Part of a small language model's weights: vocabulary 2048.
Each number is 128 + 24 x the weight over its row's rms, rounded and kept within 0 to 255. Layers, rows and columns count from 0. Numbers have three digits each. The size before them is the row's rms in percent of the matrix's.

# layer 2 attention output (transposed), 128x192, rms 0.074, rows 29-31, columns 0-191
113:146109142093146126123151146106148129130095113173154171130164155130143140119111132116121118124154121100123110172103105159121126093131113162118134136163068109116111092142110098108114106108151140125135134145130152131184132149148103149093143069139148114103149175077136107145089154073065120150141144146139129122131075082117161139100151134089089146117120152111108108146158099118106119061129131110129132139146150143138160147113148150149127137134155155116134158144152155112166126092160170149105128118130119147119169116099110122110146131106138140153103094099158109118118105106174104132
111:099176160140136166161122123138108113145113130132109128106141094122133145133121083132142140132092136117127150135133130106132109151174125097142121131126128122156193138127126234121167141126130116108094140117114114182122132103142138121153127151090166135153126104138098159107152088164132170077142169125134150124142091115147129101124151141152109085118118104194130102130143161148122122147130138127158074095108086147153121115121115096129112154119121106127137082120140091143120104132155068118120135156140131105142084107128152113121101109123122110100130139138107144103132154102089174127
106:109142131117063088146128172065120126135142164123099141140165153123138135121120139148120159146138148115108132143143108125095122097158136126131119126084123126127124086115146151098113101089126100171112157101098175131203155115095096116108136152083126110113122144144145124128141136152154143130173162105180111115128102133101125098100113175130116133168153087117112140088142107174164119151112148112145111120129139128121138110148148134143183128167132129098141115101150131139133095099120143149114109118096106096122131114179121117148113175114137174114091107096169154152124101148124110130
# layer 2 attention value, 128x192, rms 0.073, rows 30-31, columns 0-191
115:122156128135125156129115142120133128137158106139111141166030107141110072097121141131100086124156134214123126115163147141107130140122104139160149110146156193135107125133137114133148125156134108103121121119129127141103122173122120132106122130183124108164159157096067127156127162105107078174139092129136127160069122112108180098131119152132156141098157150165114107142140127096127125118133127095118101110152141138148138100108097164106121135149140109139140153095123142163132125099130111097121169113144109097137109137140094166133099114141154138118150133111117142125130117101131136104
103:138112114104107138096139120133138113132104081135106169130154130166111120165146085134144123123148133131112141087114100147074144137104128132118114142158136124161140163118183094121172107144118096123136129122153112133130133097108127127129145125135154204123151156115137116094121156078134179078134135132126116148109135150138105156149134122142106140151177159110116167108132066100142126084118108140123125129106099113142143132116161127132129171065184103145121142093120158127115126120129143183093085118083167129155128107100130106119089148136124100168143120127124121169134124106091148101
# layer 2 attention query, 128x192, rms 0.0775, rows 32-36, columns 0-191
111:130127173132134118131158115150133130151089088116095142097102103149128167182160127160157114145123118110132171141144112110155096133114094154115140126134120100166122133160134135107112170155136104153145142128105165153125097187118130106117114099125142117121119124136105160146117175118106139128136111133105151140107131156146143127131145074139122123142164108152091139078146120089117189161171142199130124118135116164181113137157088139108129131127134160117106126109127143148108104133075113136145113119098106154136096106067128118133111124097088106106118124114093117106171121125078122095
081:134127150179150126158138135136105099099112088145086113138068103138138134151100115134140126123129124143064148138157125168115063136146098132133139112168113133128143107103086153112115096106140106125137110101086147142096087109140150131096125149142113132093111125118129103122127110136147108104119135177136121152113082082165115115100155143097150094149165097109127150134145151170111198138073145106150103121147091155151103110154099118118163129127122120133134128136127106180150129141120114095130097166117157096139120094134149126089156181124117092137121139110140152115143149112115152113
078:147099176095117143107167105135126158165099123114100117115126140119118168147138112113178185147089112142118150187163097107166120111121156161100139135081166069156107146138109112125118125118102116156112144137100124090129120169128121097106141091127114122117130126136109126150157129096159120137059116137123088135078136125123124146143124128129123154143120100151144123078163106102145145142126136160169120133109140144120113160151105153163141169147145113133110098092126138105154103128136117176174101109096102143115112130104137105087125106143090107100128127112133121131144070146106098139
068:102150105118114139138106135124085139117128093169105132173120083158132122135082140180102111119149154151092134133115136174093133096138095142172121147135153124141119096119123148114121071123152116145113088105098122197142167081114122138109161153137162097148085131113141097130134107150140148104139140185113120124142097087148116109106153176100126092137142124116142146079163170136144150110104102113137108121142109143133113101126103109100146119150120129131142108144131113166150112115123089120154118145102142118135128069164097102102124146124133119136144105113146191107141147119096139092
112:145142179136168131132158128141132128131098097106111132124106149140157132196149108136168139108122136131140177146110119117145095133125099156116147089133147107178153145164115149129103167127161138118108158119085124142114109156116135120114107107130129130149112140123115136148108119108101107134140073128113102128106123126158082112169164122126124088170162109146128139086134134063138182152126134200119124105117102164179140147164082115123152107133094121112133128102117133120125113120087105150177131111111112163097141136089123094117125117105091092120110132120083110106155102140118126097
# layer 2 attention key, 128x192, rms 0.0759, rows 32-36, columns 0-191
105:138157122118138149115118127131088143113146128105145138132115126143139142120119125101135152103148161105084118127126084051114159108132111194133157122096103116142095143116124145134105114117125160118133120132141109139087114120104236107128150111117152122123118136093139110166147112136154138159104112158169113123160131150118139142159161155182187123111120138154132105119138096136127121120103122152133189149132116101106135149127113142130157103133132107145176145106151143158135141128124112131152104069116117153131132137103144109144113138116093152144102193131129083136120142144138068163
100:131119126133103131113131159127118119119102157119119122106126095101158143104125099100121140116093074122115148103138195169167122128126134088125093153123136130122124107114120119107139131122133141123164124139161114112154098137192042118191137139122109167098143116163138133115128133089117149119144114177135132111159110119109115135105133124111141130096125139122116147133082168152140118158131142133141116147111155093116068143133133136127154164127118153132066126172146095136076075133164167150071124142136111124163119111162123138127151126140123126139160145106087127106107130141120171166
078:129137123131165126149147090122111148114163103120119126123134121197124134123147166131152105128112185095146130122149125067104112096104119174157114101102083129106089145149123110122136132119102104108124132108143114167085109153100225106129119097147165124150093124106154131147111123145133125166142095170136103137170126168130128142124111139154142139120121137128099104201111134118126106114131126158135143138135107104100099149156158116144125113124130124155153147105106133128117128117131122134157130081143112170108163141089118129170110108123115148114093182143131071116103163138133110115
091:140118113116105138115127160133117121120105152148116129126115100100144135116121114103121128122127087148112139107141203177170110144128143085136108141139140154142130101123136118118151133147120134124166128130152127092140093137157018141157129145154104151090124124171150114130134156094116138104145110166149150120152114117135114129115116126093118136112124124115105132148085164157139137123131140118120088150111142094117070125117139112123157131124106155135049120167146095117071076115145171157076115156122112110154136129173124141130162157142123123127154119107104143104106122121131170165
108:116150130126108149126138129125104130097134102113148123118117125137097157135145149115138150146126111125085098126120096039100146104121128197142109142097121106128097133124116161117081101127129109143120146137168112130120133103055248097129172122117149127106132129104113136176141125117140131175068119174113120130146162163097158125147124135173159136117125101127108108122122110135120113111101138137157174160134126099143089132133125134142139124131133110136163121117141128161149155127116098110138141099138117161110112135109150124123109132153116134128089166139123127148149134153118084157